Each number is 128 + 32 x the weight over its row's rms, rounded and kept within 0 to 255. Layers, rows and columns count from 0. The size above them is the row's rms in percent of the matrix's.

# layer 11 MLP gate, 768x448, rms 0.152, rows 628-662, columns 320-383
size [105  99  94 101 101 106  98 111 106 100  88 110 101 110  99  85  95 101  98 101 104 107 100  98 108  97  99  93  94  91  93 105 105 102 110]
[[146  91  86 169 127  76 102 102 183 149 116 206 193 136 152 120 138  96  96 144  92 123 137 139  90 155 165 163 134 154 127 144 111 117 163 109 116 135  69 106 114  70 153  86 128 130 141  92 130 125 127  79 166  99 128 130 168 149 119 163 108 117  66  83]
 [128  91 141 128 149  99 122 133 127 140 164 108 100 136 157 165 178 130 115 146 142 117 152 182 115 147 166 143 162 127  97 114 115 165 136 140 134  77 129 124  92 195 172 155 183 127  87 125  57 131 111  75 192 128 137 131 128 165 127  94 107 162 149 103]
 [131 108 129 172 141 142  95 117 128 156 173 165 120 133 101 144 108 148 136 155 146 140 142 163 118  89 156 145 142  88 109 155  71 178 119 107 112 137  73  58 109 156 133 100 116  84  95 129 130  94 102 136 134  90  87 144  92 123 136 115 102 139 143 113]
 [131  78 119 169 119 180  86  91  97 168 101  71 150 108 119 121 119 185 123 128 103 177  31  93 110 118  90 157 144 104 100 134  60 164 147 177 107  90 123  85 152 131 129 170  83  74 134 122 141 132 156 107 125 159 148 176  86 160 116 198 141 112 143 161]
 [145 163 115  95  97 121 148 105  66 140 150 189 122 157 131 155 129  86 109 141 134 125 148  59 101  71 132  98 161 126 174 142  99 127 159  75 131 185 141  67 139 153 133  62 125 121  93 116 115 146  91  94 149 164 126 122 160 108 113 123 120 187 147 195]
 [190  56 124 140 142 120 181 150  69  79 124 143 172 124 117 212 188 126  66 138  78 126 173 166 106 145 119 116 164 141 138  81 175 124 193 146 111 169 130 137 105 101  80 175 159 100 129 105 179  80 167 165 143 135 109 109 119  81 128 170 105  99 163 124]
 [161 126 145 125 138  92 110 117 150 151 133 128 149 130 131  65 193  90  88  95  91 148 186 164 147  59 139 153 140 133 155 124  87 130 147 134 193 120 108 109 130 124 116 128 206 119 146 126  81  69 151 195  92 130 147  73 160 147 165 130 112  99 101  93]
 [139 134 131 125 112  60  44  98  90  74 153 181 161 125 139 118 135 133  92 100 151 132 143 161 129 141  98 183 106 146  65 114 135  25 141 142 124 127 165  85  81 100 139 114  94 120 134  93  84 158 118 176  93 161 149 161 161 148 158 100 168 114 134  90]
 [133 116 138 188 106 206  72 184 178 149  55 127 130 152 130 126 167 123 129 151 104 149 158 144 116  86 148 116 108  97 134 124  57  64 167 169 128  73 102 188  90 108 165 161 114 137 156 110 137 184 131  97  85 110 124  95 157 169  96  99  99 125 121 104]
 [120  97 121  76 135  56 111 176 126 160 149  84 133  77 149 171 139 132 106  84  90 151 124  93 178 124 144  64  77 117  82 105 125 146 131 182 112 133 146  80 107 204 153 203 131 115 128  30 112 123 138 227 212 165 141  93  82 143 163 154 126 138  78 126]
 [115 117 110 149  76  83 148 116  57 156  85 142 119 170 153 171 142 148 138  86 138 105 101  80 112  48 166 139 186  58 145  93 105  89 137 154  92 133 139 132 159  98 153 123 131 124 132 136 113 105 194 164 130  92 152 196 164 131 124 144  90 148 202 119]
 [178  66  72 203 116 137 103 138 111 118 145 185 123  65  77 129 179  83  64 133 114 144 119 147 101 151 118 155 135 166 127  71 156 109 146  97 125 145 127  79 142 126  92  85  54 156 157 103 152 118  96 105 124  72 103 192 167 112 107 155 145 173 145 126]
 [139  98 107 106  98 175 135 165 105 131 140 148 118 101  97 166 135 115 129 114 114 145 108 171 131 155  71 108 177 177 178 153 126 158  82 151 130 123 110 164 141 133 168  95 168  76 136 146 148 118 135  89 153 133 143  84  94  84 115 137 119 193 140 137]
 [159 108 129 151 125  88 158 165 127 186 141  63 147 142 147  96 150 110  97 126 108 115  94 141  99 145 124  86 115 114 169 134 117  89 144  95 131 154 118 119 134 131 134 143 115 134 119 106 129  63 155  95 109 113 121 128 155 159 103 179 135 128 239 109]
 [154 120 153 140 129 115 105 172 133 137 122 184 156 151  51 142 132 106 119 155  99 143  98 105 109 127 122 104  72 128 155 170  76 104 114 150 126 189 182 114  98 119  82 130 157 121 150 110  92  85 100 133 160 196 215 163 170 105 149 166 113 164 105 140]
 [ 98  93  82 148 146 148  77 199  80 114  88 152 128 144 183  92 184 142  51  95 139 183 180 157  96 105 138  64 187 106 107 135 109 150 157 126 146 171 127  74 143 131 165 130  81 162 153 125 117 117 174 142 122 108 184  97  81 136 154 119  75 126  76 101]
 [122 196 205 148 150 125 148 145 101 131 107 121  68 133 122 123 123  97 183 160 102  92  78 113 100  95 148 116 145 153  86  93 149 113  87  89  96 132 107 112 159 124 131 103 178 123 128 208 145 105 115 146 133 128 195 115  85 116 104 111  95 137 144 182]
 [125 102  87 118 113  98 106 125  92 125  99 138 173 138 168  93 100 120 149 208 100 100 118 172 119  90 135  75 133  98 143 150 128 139  85 112 128 171 110 122  85 147 155  40  71 182 146  67 101 150  44 105 142 172 139 138 102 138 106 144 132 139 184 120]
 [131 170  88  92 101  92 112 113 161 143  99 136 144 104 100 124 119 109 148 177 124 144 128 176 128  71 131  49 110 135 101 114 167 162 151 123 144 134 108  87  76  96 158 164 140  91 180 138 116 125 138 153 146 168 143  37 200  99  90 158 121 100 127 113]
 [ 95 148 109 122 115 138 121 117 130 180 108 173 167 111 109 131 162 119 116 149 165 134 147 126  87 116 117 141 125  99 114 147 111  82 132 109 155 144  94  62 115 134  68  77 189 128 127 117  90 115  95 115 166 211 139 179 139 143 111 129 124 151  65  83]
 [125 153 156 100 124 155 169 158 164 176 154 126 186 136 164  93 104 131 109 120 148 176  89  92 121 140 151 122 146 171  75 140 139 113 142 160  51 119 133 131  95 100 142 139  91 141 133 152  88  92 161 158  82 107 146 121 132 109 126 134  70 107 125 110]
 [104 151 133 157  88 124 162 166  98 140 142  83 162 164 131 112 138 115 138 132 114 125 107 147 139 144 191 103 130 134 143 153 125 131 131 150 106 104  84 178 140 162 142 127  94 161 131  82 126 147 185  97 153 181 108 144  90 153 134 151 119 185 132 115]
 [114  66 155 107 130 139 123 182 168 150 140 149 117 115  91 129  97  54 138 158 144 123 120  76 116  96 184 127  93 150  44 116 129  61 145 137 140 129 108 105 147 109 169 109 158 137 134  90 116 148 124 156 121 155 136 102 122 134 113 150  63  88 113 115]
 [ 81 109 170 132 105 175 139 153 147 118 129 142 154 123  79 126 112 104  78 135 126 175 102 149 110 140 132  82 114 118 100  93 175 166 151 175 185  98 161 114 112 106 170  86 201 134 174 125 137  92  97 108 172 138 187 171 151 150 133 145 102 110 103 160]
 [ 98  49 145 127 165 155  80 119 171 137  83 179 149 153 201  94  85 104 139  96  86 165 105 206  70  73 140 128 167  90  89 161  66  90 153  92  97 148 185  97 106 122 151 153  98 117 159 135 115 128 126 198 107 108 127 119 117 129 120 120 110 113 106 128]
 [124 141 117 148 171 102 133 160  49 163 141 135 159 132 164  88  75 109  91 156  65 156 164 182 145 100 147 134 129 135 181 109 106 142  92  82 138 133 184 135 153 137  72 155 105 109 164 131 101 147  39 130 104 154  86 124  46 184 148 161 117  89 111  79]
 [133 183 127  75 119 129 171 139 196 144 156  98 148 122 141  60 167 119 172 108 104 110 110 138  61 121  99 135 157  60 185 113 151 132 133 177  90 124 120 172 132 100  94 137 101 120 115  95 122 103 171  83  69 115 150 140 107 128 113 151 101 173 129 149]
 [153 143 134 132 115 102 145 167  99 148 134 153 160  71  96 147 159  64 184 169  74  84  95 144  96 137 177  92 111  94 189  70 142 115 143 140 131 117  80 134 145 154 160 136 143  85 153 122 159 127 120 109 128 104 134 197 154 152 143 124 125 133 117 101]
 [149  99 103 182  87 108 131 187 143 156 158 111 115 148  98  71  97 135  78 124 141 191 132 176  62  89 139 110 166 110 170 115 163  65 122  84 151 132 105  81  30 116  96 115 139 135 148 142 135 109 105 154 176  91 151 121 120 105 123 153 148  95 128  88]
 [126 107 149 149  91 108 101 136 113  98 120 172 110  88 144  71 131 104 107 225  90 112 145 123 141 133 154  81  68 135 142 112 115 113 155 115 137 139  97 179 108 110  95 127 125  79 178  87 136 125  94 127 165 130 111  81  96 136 174 163 128 138 118  95]
 [122  60 167 120  93 191 138 172 127 121 132 160  61  90  45 111 131 140 127 112 107 176 100 149 109  99 151 104 142 144 113 108 106 149 122 203  96 142 169 114 166 178 180 128 132 132  71 144 123 126 138 153 145 174 167 109 129 113 147 132 118 145 177 136]
 [141 151 142 153 109 121  64 125 182  97   0 123 126  95 122 112 147  51 143 144 120 108 111  72 124  76 113 124 141 127 121 138 168  90 182 125 107 120 152 172 112 177 144 140 140 181 119  60 136 126 105 128 116 122  61 169 145 107 129 133 193  98 106 145]
 [ 24 133 155 107 107 117 149 159 155 136 122  97 102  76 163 143 174 160 163 111  70 125 118 114 141 160 176 146 158 129 112 123 133  61 113 127 156 124 116 150 155  99 115 172 165 174  93 130 123 138 136  60 154  98 166 132  92 147 169 150 103 102 144 175]
 [ 81 127 140 174 131 135 108 151 107 175 167 139  98 166 165 141 145  96  83  74  59  95 103 129 127 118 110 141 161 139 184 144 207 124 105  98 107 162 103 169 106 117 120 128 106 131 111 136 146  86  94 146 152 122  66 145 172 136 121 118  97 191 202 157]
 [153  93 152 143  94 134 101 196 127 156 111 166 134 117  94 166 148 116 158 117 109 150 142 140 141 110  88 162 138 110 117  94  86 199 140 176  72 183  51 168 142 212 132 118 102  90 158 114 154 118 117 125  52 157 118 153 169  93 125  89 166 191 153 162]]
# layer 11 MLP up, 768x448, rms 0.166, rows 628-662, columns 320-383
size [ 97 102  99 110  96  99 101 117 101  94  98 113 114 105  99  76  95  99  97  97  97  97  98 104 106  92 103 102 111  95 102  99  99  99 109]
[[161 151 125  96 125  81 119 168 168 120 132  86 155 147 124 115 134 101 140 140 105 169 135 114 145 101 127  94 120 164 162 115 173 157  91 150 129 143 114 141  75 129  86 138 136 157 154 161 205 107 167 139 163 145 154 187 126 153 123  95 131 131 128 110]
 [139 113 137 158 163 149 153  95 116 138 149  75 123 127 138 148 159 126 146  88 141 140  79 219 111 166 120  95 177 111 162 131 151 175 124 102 108 128  98 101 162 142 110  66 148 127 115 135 124 153 165 157  89 144 163 154 161 161 122 105 150 124 151 125]
 [114 114 137 159 210 133  98 168 124 158 128  88 124 146  99 182 104 163 167 144 101  74 107  69 113 127 114 172 171  56 115 149 178 171  99 155 112  95 110  82 113 125 150  93 130 131 101 159 118 147 144 135 172 116 108 161 106 128 118 120 149  88 174 116]
 [107 102  76 150 182  60 143 125 126 132 136  79 104 141 143  83 138 168 146 156 107 193 123 112 122 111 151  91  60 113 107 155 172 129 135 151 124 149  75 123 126 108  90 155 130 151 107 105  79 123 173  93  76 125 187 176 128 136 141 215 153  53 146 141]
 [118 117 163 111 142 111 132 189 179 152 111 165  99  58 149 178 160 148 132  83 125 139 169 176 191 153 125 167 174 168  86 126 127 154  82 120 124  76 115 150 156 121 134 184 121 126 127 151 146 138 131  98  73 138 107 165 105 136 136 146  62  46 145  74]
 [ 83 150 130  71 142 107 106 168 121  77 132  81 113  97  78  91 100 177 141  86 164  94 126  85 147 124 109  36 114 166 147 119 122  50  57  70 181 130 156 137 141  51 182 127 138 169  91 112 115 181  93  75  95 102 123 132  93 116 148 140  97 178 151 185]
 [132 112 116  99 107 153 169 143 102 118  66 134  97 114 131  88 126  88 143  84 129 155 116 173 109 135 132 188  18 193  86 117  67 135 243 139  42 139 133  92 133 139 160 156 158 129 118 100 150 144 163 124 146 146 185  97 120 100 131 106 217  61 216 188]
 [112  76 140 133 123 139 117 145 135 118 125  91 109 156 127 122 142 115  48 120 132  84  85 118  59 148 182 117  60 181 140 154 174 155  96  59 107 151 109 165 124 122 139 156 147 151 190 116 138 127  63  50 171 135 134  86  69 105  88 176 107 108  78 132]
 [101  49 121 150 117 142 118  86 116 176 111  63 159 120 123 106 189 108 100 143 135 109 196 144 173 137 122 131  75 106 121  64 107 154 124 153  99 144  96 151 131 148 115 124 122 142 116 162 105 153 131 103 138 100  88 124  51  13  69 150 114 156  79 138]
 [ 98 133 148 128  92 155 135 147 180  86 130 155 158 129 172 198 208 117 162 165 122  93 178 141 150 114 135 164 115 122  83 108  84 155 120 179 151 164 137 117  90 120 138 158  70 139 139  78 135 170  90 166 106 187  87 153 197 107 134 128 153  77  95 139]
 [196 140 112 144 142 109 135 109 129  78 166 148 147 134 153 174 152 105 135  86 119 164 145  98  90 108 158 124 102 110 111 122 100 124 137  92 159 146 166 128 134 122 134 155 154 122 154 148 122 172 162 147 136 162 102  57  97 111 142 158 116 149 119 125]
 [118  79 115 168 130 119 100 161 124 119 130 136  83  66  39 113 118 108 104 118  97 161 142 164  80 123 103 150 129 150 110  85 140 128 127 159 127 127 179  94 142 165 117 102  91 144 142  87 156  86 119  96 114  84 131 162 175 186 104 163 140 137 135 103]
 [156 121  49  92 130  89  86 134 129 161 151 121 127 108 166  78 139  68 152 162  65 141  81 134  85 137 142 125  54 185 146 125 130 146 184 189 116 142 157 143  62  83  94 105 115 128 132 142 118 131 102 156 158 122 115 151 167 191 122 139 105 102 121 154]
 [ 68 142 113 132 127 143 138 153 126 163 133 212 144  79  70 128  94 138 158 120 156 114 115 160 125 113 122 119 132  92 156 113 136  93 111 162 103 103 136 192 101  84 112 117 109 133  83 125 112 146  98 176 147 139 148 203 136 105 160 117 140  97 143 105]
 [143 127 167 159 149 205  86 150 138 164 190 152 193 166 101 108 132 104  87 150  71 138 160 100 105 130 106 110  62 170 154  71  81 141  90 132 193 150  74 146 128  78 163 136  94 112  98 100  59 107 121 134 122 176 196  79 150 129 115  91 139  62  61 146]
 [ 84  79 134 154 129 174 106 147 119 146 139 177 120 128 105 138 128 100 152 151 118 161 190 111 122 133 220 138 130 123 228 182 104 165 122  86 139 118 136 193  79 130 165 107 162 140  89 110 113 149 105  62 102  85 118 118  62 107 110 132 160 123 119 125]
 [ 97 151 141 107 152 136 106 161  87 113 132 167 116 114 170  80 125 142  75 153 165 178 115  89 113 228 148 155 135 169 109 147  88  80 124 130  97 161 114 166 156 139 147 118  89  41  86 183 103 116 154 170 139 169 170 130 121 124 152 141 150  85  90 108]
 [134 105  62 137 119  66 141 127 140 103 112 138 126 101 135 133  58 141 151 147 119 140 131 148 109 102 105 109 158  73 155 113 120 146  83 151 169  79 160 117 209 121 149  81 130 120 206 113 173 121 122 123 119 123 161 164  88 221 133  87 104 100 104  89]
 [ 94 112 142  88 154  84 105 152 123 130 151 135 148 112 130 125 169  88 108 142 120 171 195 156 189 145 169 115 123 101 136  79 143 125 127 138 165 101 122 112 140 161 124  90 142  60 146 102 150 132 133 116 143 143 137  87 186 127 132 100 106 131 115 129]
 [144 162 149 111 138 108 112 130 150 140 167 124 117 114 132 131 107 118 134 154  88 220 147 136 132 178 134 185 158 143 115 136 170 112 121 149 149 146 116  97 124 123 116 173 137 149 109 164 207 174 119 140 124 105  44 101  94  90 124 120 171 128 145 198]
 [152 146 162 146 111 179 165  91 149 143  49 103 130 211 130  85 102  83 115 122 119 184 157 111  96 146  71 131 123 160 116 116 109 130  69  84 126  84 105 132 102 117 161 114  72 111  84 126  95 128 133 168 114 182 176 116 155 157 132  61  97  86  99 172]
 [122 146 146 174 139 121 109 138 171 148 137  98 116 119 126 150 126  99 128 148 120 116  91 139 186  94 123  62 122 144 111 132 151 167 175 119 172 160 169 106 159  93 135  98  56 148 117 141 132  83  87 147 117 103 126 163 153 143 100 124  81 172  75 116]
 [136 166 132 107 123  77 137  79 142  91 115 193 128 104 157 103  39  97 114 129 132 134 124 100 143 120 164 156 115 110 156 108 111  78 124  96 180 161 130 110 122 191 110 132 110 142  79 153 164 115 134 132 144 138 124 133 117  80 137 141  94 153 152  82]
 [ 86 188 159 106 121  96 173  94 153 123 126 129 122  85 107 131 162 139 150 115  98 144 111 153 182 162 112 140 161 146 150 138 102 200 164 182 132 109 177 129 142  92 136 145 121 117  40 113 105 139 142 163 152 182 128 110 141 128 149 135  56 164 147 102]
 [133 103 117  89 144 118 143  98 127 116 128 119  92 111 139 158 207 156 105  82  82 124 161 105 127 153 149 200 131 126 107 158 135 126 154 150 120 146 193 147 150 118  99 138  93 108 127  62 167 155  67 114 137 123  91  89 141  87 133 140  86  89 110 128]
 [ 99 102 110 173 102 124 173 124 131 103 171 107 124  63  68 149 141 111 113 142  89 136  70 116 125  94  72 136  43 115 200 114 105 162 119 116 132 163 106 105 113 156 112 149 155 119 105 254 184 147 128 138  83 149 163 154 139 151 128  93 149 160 109 173]
 [107 160 133 141  76 118 176 163 102 153 134 124 120 228 108 100  85  98 117 137 104 159 120 193 141 122 119 129 178 122 102 193  93 124  95 164 102 136 106 141 132 107 105 138 133 132  98 226 172 109 139 155 147  79 103 153 128  97 152 165  82  84 208 122]
 [151 175 154 111  99 174 185  60 130 175 175 111 136 127 123  49  80  99 166 139 137  66 113 124  99 118  97 174 126 140 110 132 124 142 125 144  82 169 152 121 149 150 166 186 116  94 147 168 131 155  72 159 135 159 132 176 143 153 179 152 131 117 147  78]
 [104  81 115 115 138 124 134 109 143  97 124 136  93 127  82  89 119 137  72  98 100 136 122 161 148  85 120 127 101 128  77 127 149 155  70 146 161 141  89  90  93 178  91 129  93  98 105 103 150 137 194 172 212  96 152  63 147 155 133 115 103 100 105 148]
 [ 90 134 138 109 151 141 131 122  43 154 130 138 196 174 136 127 158 139 113 119 118 141 118 104 122  95  97 166 177 126 192 145 106 166 145 125 138 112 165 134 139 160 148 177  90 123 145  86  93 168 170 122 103 104 107  79 182 137 117  99  80 169 100 182]
 [114 118 146 133 114 143  81 127  40 144  93 132 176 168 145 132  90 136 120 151 147 146 137  96 134 115 137  97 176 117 106 112 159 167 104 128 123 183 225 147  69 156 145  93  99 102  80 197 128 117 139 109 117 113 113  48 113 170 154 110  99 147 171 133]
 [141 114 123  64 164 109 145 127 113 172 187 138  71 139 137 154 155  87 105 148 147 148 135 172 125 128 104 108 118 160 144  93 121 136 138 149 112  88 104 132 117 134 115 119 110  96  69 136 132  68 131 127  95 150 121 148  63 129 148 134 131 146  86 149]
 [152 137  79 132 140 112 197 131 142 200  87 121 160 175  80 160 130 100 157 156 199 102 145 190 147 125 152  77  89  96 151 123 131 108 149 195 156 143 161 135 185 140 131 165 123 110 131  59  73 117 173 157 137  91  51 140 163 169 116 182 115 130 156  98]
 [107 121  75 110 103 117 111 105 128  81 131 158 145 133 136 129  99 143 181 156 137 140 115 156 167 129  92 117  87 147 134 115 110 162 121 118 108 162 144 129  75 145 102  81  87 162 166 139  63 107  79 169 138 161 108 154   5 133 118 171 121  89 102  94]
 [ 79 148  88 102 149  62 147  72 105 101 204 128  94  89 149 142  79 184 148 134 130 137 127 146 119 117 174 111 124 159 116 145 120  44 130 131 148 107 131 176 102  87  69 140 158 112 140 148  98 112 145 172 122 151 151  64 141 109 148  99 111 118 160 108]]
# layer 11 MLP down (transposed), 768x448, rms 0.161, rows 628-662, columns 320-383
size [101 107 108 113  95 100  96  96 100  91 101 113 121  91  96  96  93  92  94  99  93  95 103  99 104  90 103 101 119  92 105 101 100 101  93]
[[155 166 110  92  97 112 141 144 127  64 112 139 138 116 102  94 131 131 144 134 133 171 144 151 156 117 119 131 119 139 110 161 118 111 102 136 140  85 134 123 146 136  89 147 140 138 168 155 101 143 110  55 192  76  90 183 113  90 107 121 115 188 138  96]
 [138 130 124 139 108 134 212 173 106 111 195 109 159 189 108 171 149  83 145 127 128 106 141 114 116  78 101 134 175 167 134 120 115 139 118 137  71 169 135  99 213 142 193 142 178 142 147 152 121 153 105 155 211 127 185 123 128 115 131 105 119 148 119 149]
 [128 139 152 122 131 140 113 165  95  85 128 102 129  72 135 120 146 125 156 193 151 188 110 140  70 164 121 140 114 101 160 145 133 110 116 155 208  92  69  91  91 141 128 134 107 161 151 105 110 165  70 116 120 161 111 189 165 186 141 212  98 155 115  80]
 [ 92 149  88 164  96 121 131  93 138 189 144 119 128 164 164 105 144 100 162 140 154 150 174 144 161  87 177 119 133  91 179  99 175 117 129 179  87 105 122 114 135 130  98  57 130 140 144 144 171 129 135 129 136 152 198 115 135 106 179 153 128  98 160 131]
 [143  87 194  95 114  76  81 168 131 165 160 129 101 123 180 151 115 100 135 108 118 128 149 116 160  76 144 171 134  79 128 113 141 117 120 173 160 128  64 142 101 180 144 151 193 133  92 122 188 124 116 120 159  86 109  71 129 105 119  48  91 146 155 117]
 [ 64 108  73 154 122 117 170 143 107  88 148 185 154  91 162 170 105 144 120  48 193 156  49 149 133 179 181 144 128 115 128 102 116 173 129  82 142 184 127 112 180 157 128 142 155 148 163 114 219 124 137 123 154 166 124 129  96 114  48 156  83 161 102  97]
 [ 89 168 134  30 156  76 134 141 106 130 115 132  97  83 152 145 112 139 159 102  76  82 110 146 163 144 140 139 133  93 111 126  74 186 131 148  40  64 153 100 107 125 135 116 139 114 110 109 154 103 143  96 117 133 207 125 168  95 101  93 143 128  97 102]
 [156  45 194  59 111 150 161 141  75 143 140 115 123 113 122 131 134 139 157 122 167 157 116 123 128 195 111 115  75 205 153  96 106 143 104  90 163 158 120 135 107  57  68 136 189 124 145 221 133 133  81  96 150 116 133 105  87  94  58 171 102  89 125 116]
 [ 89 113  92 132  65 155 143  75 143 191 143 119 147 138 140 172 119 145 131  76  54 165  95 106 133 144 158  91  90 132 122  93 163  87 169 127 101 148 127 137 156 102 176 186 135 158 112  74 102 112 106 155 185 157 122  96  86  10  93 143 148 103 159 154]
 [173 176  94 120  89 177 114 173  77 112 109  93 132 213 132 109 169 141 149 118 117 140  53  96  85  59 187 171 128 130 141 150 160  93 113 154 190 194 139 113 127 200  80 172  81 145 120 153 169  79 113  94 158 206 107 106 121 109 109  97  89 149 138  93]
 [ 78 122 127 129 112  94 203 123 142 100 151 193 115  69 163 145  73 139 133 120  80  89 144 173  88 102 134 145 113 105  37 115 144 139 115  77 141 182 109 169 116 122  93  94 116 150 173 200 114 150 129 126 156 120 139 155 159 172 128 134  66 110 152 138]
 [163 103 105 127 114 155 133 142 132  82 106 124 127 166  66 121 123 153 163  92  96 112 141 105 161 124 175 134 132  85 118 123 160 189 114 133 112 125 142  30 159 104 149 100 131 116 149 154  91 121 142  76  95 107 128 152 131 180 111  39 165 147 144 110]
 [149 177 119 148  98 142 109 143 176 132 157 103 124 125 123 125 103 157 133 147  89 132 152 174 150 127 107 128  83 109 161 133 120 121 122  92 130 132 174 125  67 169 129 101  43  86 138 206  84 110 122  82 149 132  92 151 114 159  87 117 163 129 123 133]
 [150 128 124 136 157 174 156 138 115 142  84  90  46 100 172 143 162 129 140 132 102 153 152  85 173 127 153  93 127 145 155 120 112 116  82 133 121 194 107 177 122 142 115 103  84  80  87 163 139 166 111 153 133 163 107 172  77 160 114 175 145 119  85  98]
 [180  51 149 149 137 117 181 159 111 123  99 138 165 136  70 153 125 118  98 145 114  82 131 124  89 118 146 126 138 196 155  80  85  96 115 107  99 155 161 151 144  73 134  93 159 133 116 115 150 125 150 125 151 163 182 117 142  99 130 191 197 138 157 126]
 [137 137 134 187 129 140 162 181 101 149 122 153 103 114 138 135 151 109  61 124 181 117  59 179 109 172  77  76 151 161 128 129 121 109 132 116 194 147  93 112 109 125 167 134  70 189 122 121  95  66 112 125 130 130 111 120 152 106 161 168 116 164 112 132]
 [158 149  95  77 151 149  91 157 112  67 100 119 134 124 128  77  71 101  69 103  86 136 110 205 111 132 141 161  96 137 119 128 198 115 168 116 106 168 155 103 145  80  64 111 141  87  95 153  84  98 151 119 180  56 171  84 160 108 181 186 118  75  87 129]
 [161 201 101  97 155  87 163  91 138 145 140 142 120  87  62 106 116 154 152 122  99  98 116 137 116  94 161 133 163 166 124 154 127 159  94 116 144  96 186 118 116 133 111 156 130 144 109 168 155 171 107  93 114 111  82 116  66 132 140 213 166  93 135 121]
 [139 108 112 145  75  77  88  88  98  46 133 134 179 139 136  99 137 161 191 100 141 163 140  94 158 125 118 174 129 103 171 159  65 120 136 171 155 109 169 106 155 126 104 131 187  88 128 106 130 185 147 115 109 108 112 166 101 170 190 123 149 139 125 130]
 [ 69 108 117 152  89 129 108 118 184 119 148 132 125 156 105 156 137 122  70 134 138 180  97 108 186 127 128 105 105 125 145  68  63 114 121  87 118 100 171 120 119 126 150  88 132 221 121 105 105 112 133  72  79  96 102 108 162 117 135 115 145 144 144 145]
 [136 137 139 135  63 121 149 107 135 132 130  99 164 123 131 128 145 119 158  79  70 100 139 125 116 132  88 157  80 153 111 212 128 123 144  54 118  68 113  92 143 103 134 105 114 109 110 101  64 163 137 148 110 113  90 120 142 107  97 125 129  99  91 154]
 [ 84 124  84 113 134 119  61 130 174  84 161  87 114 193 101 155 143  75 167 116  94 140 126  88 137 106 109 119 125 132 155 101 117 103 156 148 131 131 110 147 125 114 142 183  96 110  92 186  84 138  78 126 125 142 130 190 189 135 163  66 155 169  87  43]
 [145 127  58 142 105 120 120 129 118 125 176 139 104 108 136  78 153 143 147 112  85 148 165 153 131 147 126  64 128 122 129 148 100  97 104 143 156 136 146  85  50 156 127 113 164 130 124 148  96 110 158 157 169  96 147 148 144  74 108 151 182 128 135 110]
 [ 86 105 148 142 167 123 169 149 149 179 106  66 109  97 174 117  92 145 198  53 109 133 156 156  92 129  98 153 110 114 138 120 124 112 100  94 112 134 185 151 120  83 124 138 101 126 146 111 115 122  92 138  78 115 125  84  72 110 101 219 138 119 156 162]
 [179 136 128 120 124 129 156 168 122  73 119 158 102 176 173 152 133 178 138  62  86 118 134 112 171 177  98  68 108 111 117 128  64 203 126 103 151 176 120 129  96 190 127 122 119 177 113 152 202 127 141 133 162  58  64  49 114 141 145 142 134 198 157 163]
 [172 148 143 114 139 159  77 154  82 122 123  57  96 115 196 208  50 101 133 110  74 181  97 177 168 105 130 134 120 130 159 131 153 138 133  72 130 133 155 163 159 104 107 129 160  89 104  75 148 126  89  70 140  96 104 119 134 123  84  72  59 154 134 110]
 [ 87 166 136 111 115 146 185 127  80 142  89 103 101 131 175 131 146 126 102 133 157 156 145 103 135  94  71 136 113  93 172 168 108 103 107 208 128 168 154 179 128 150 108 139 173 183 150 142 144 131 155 170 143 167 139 117  69  69 110 137 173  63 184 102]
 [131 148 172 133 163 134 173 121 115 140 179 101 118 144 118 104 116 113 169 122 158  56 134 116 125 173 172 115 138 148 106 125 137 117 145 129 108 112 147 167 128 102 172 106 142 137 132  46 115 141  91 104 125 135 161 150  66  78 136 147 145  95  85 149]
 [106 119 122 106 116 110  98 129 120 122 145  65 118  76  83 141 135 107  71 104 107 118 111  95 134  75 141  89 142 102 151 119 110 136 152 146 133 127 180  96 125 166 124 163 145 123  51 115 177 101 149 141 150 104 154 136 113 168  95 149 124 142  90 119]
 [117 130 111 129 118 109  98  79  97 136 130 122 112 130 138 141 167  39 173 148  77 135 156 130 133 110 111 173  79 132 116 166 158 142 102 117  88  94  88 135 181 121 130  72 113 164 100 118 144 109  39 116 158  92  83 132 128 140 109 159 114 128 165 144]
 [167 164 157 162 122 157 155 101 137 193 107 105 141  74  87 133 131 124 157 122 155 145 188 142 124 109 158 141 144 102 112 140 110 156 121 161  51 170 157 219  66  73 116 132  83  95 139 121 105 147 158 111 149 123 128 112 104 141 169 136 137 112 115 176]
 [169 117 161 116  97 159 111 173 132 161 126 123 113 182 146 107 127 187 168 116  92 139 144 127 114 136  92 130 152 136 151  85 123 157 149 121 120  79 110  74 148  93 118 146 139  83 110 149  90 132 138 127 135 150 117 150 109 141  94 147 173 137  85 131]
 [ 76 155 164 120 125 112 153 150 111 123 115 112 135 155 203  98 129 128  89  76 155 145 148 168  93 129 129  98 120 123 127 141 153  75 116 113 194 134  90 158 117 149 112 158 163 131 202 160 160  92 200 124 152 128 126  66 123 106 132 152 110 117 137 135]
 [141 139 166 161 139 174 126 110  78 125  75 115 143 138  94 104 103 116 158  99 131 132 208 128 126 180 130 151 106 130 125 182  73 124 106 122 142 110  83  88 115 157 176 155 128 131 158 119 130 100  99  66  85 105 113 104  93 162 144 134 156 137  66 148]
 [117 148 151  71 141  80 122 150 140  61  75 180 117 101 102 127 171  77 188 175 102 154 157 121  85 118  99 140 144 141 114  96 103  55 165 129 169 193 207 157  83 122  93 144 121 165 160  86 110 148  75 180  64  81 152  98 138 156 142  91 135  84 144 140]]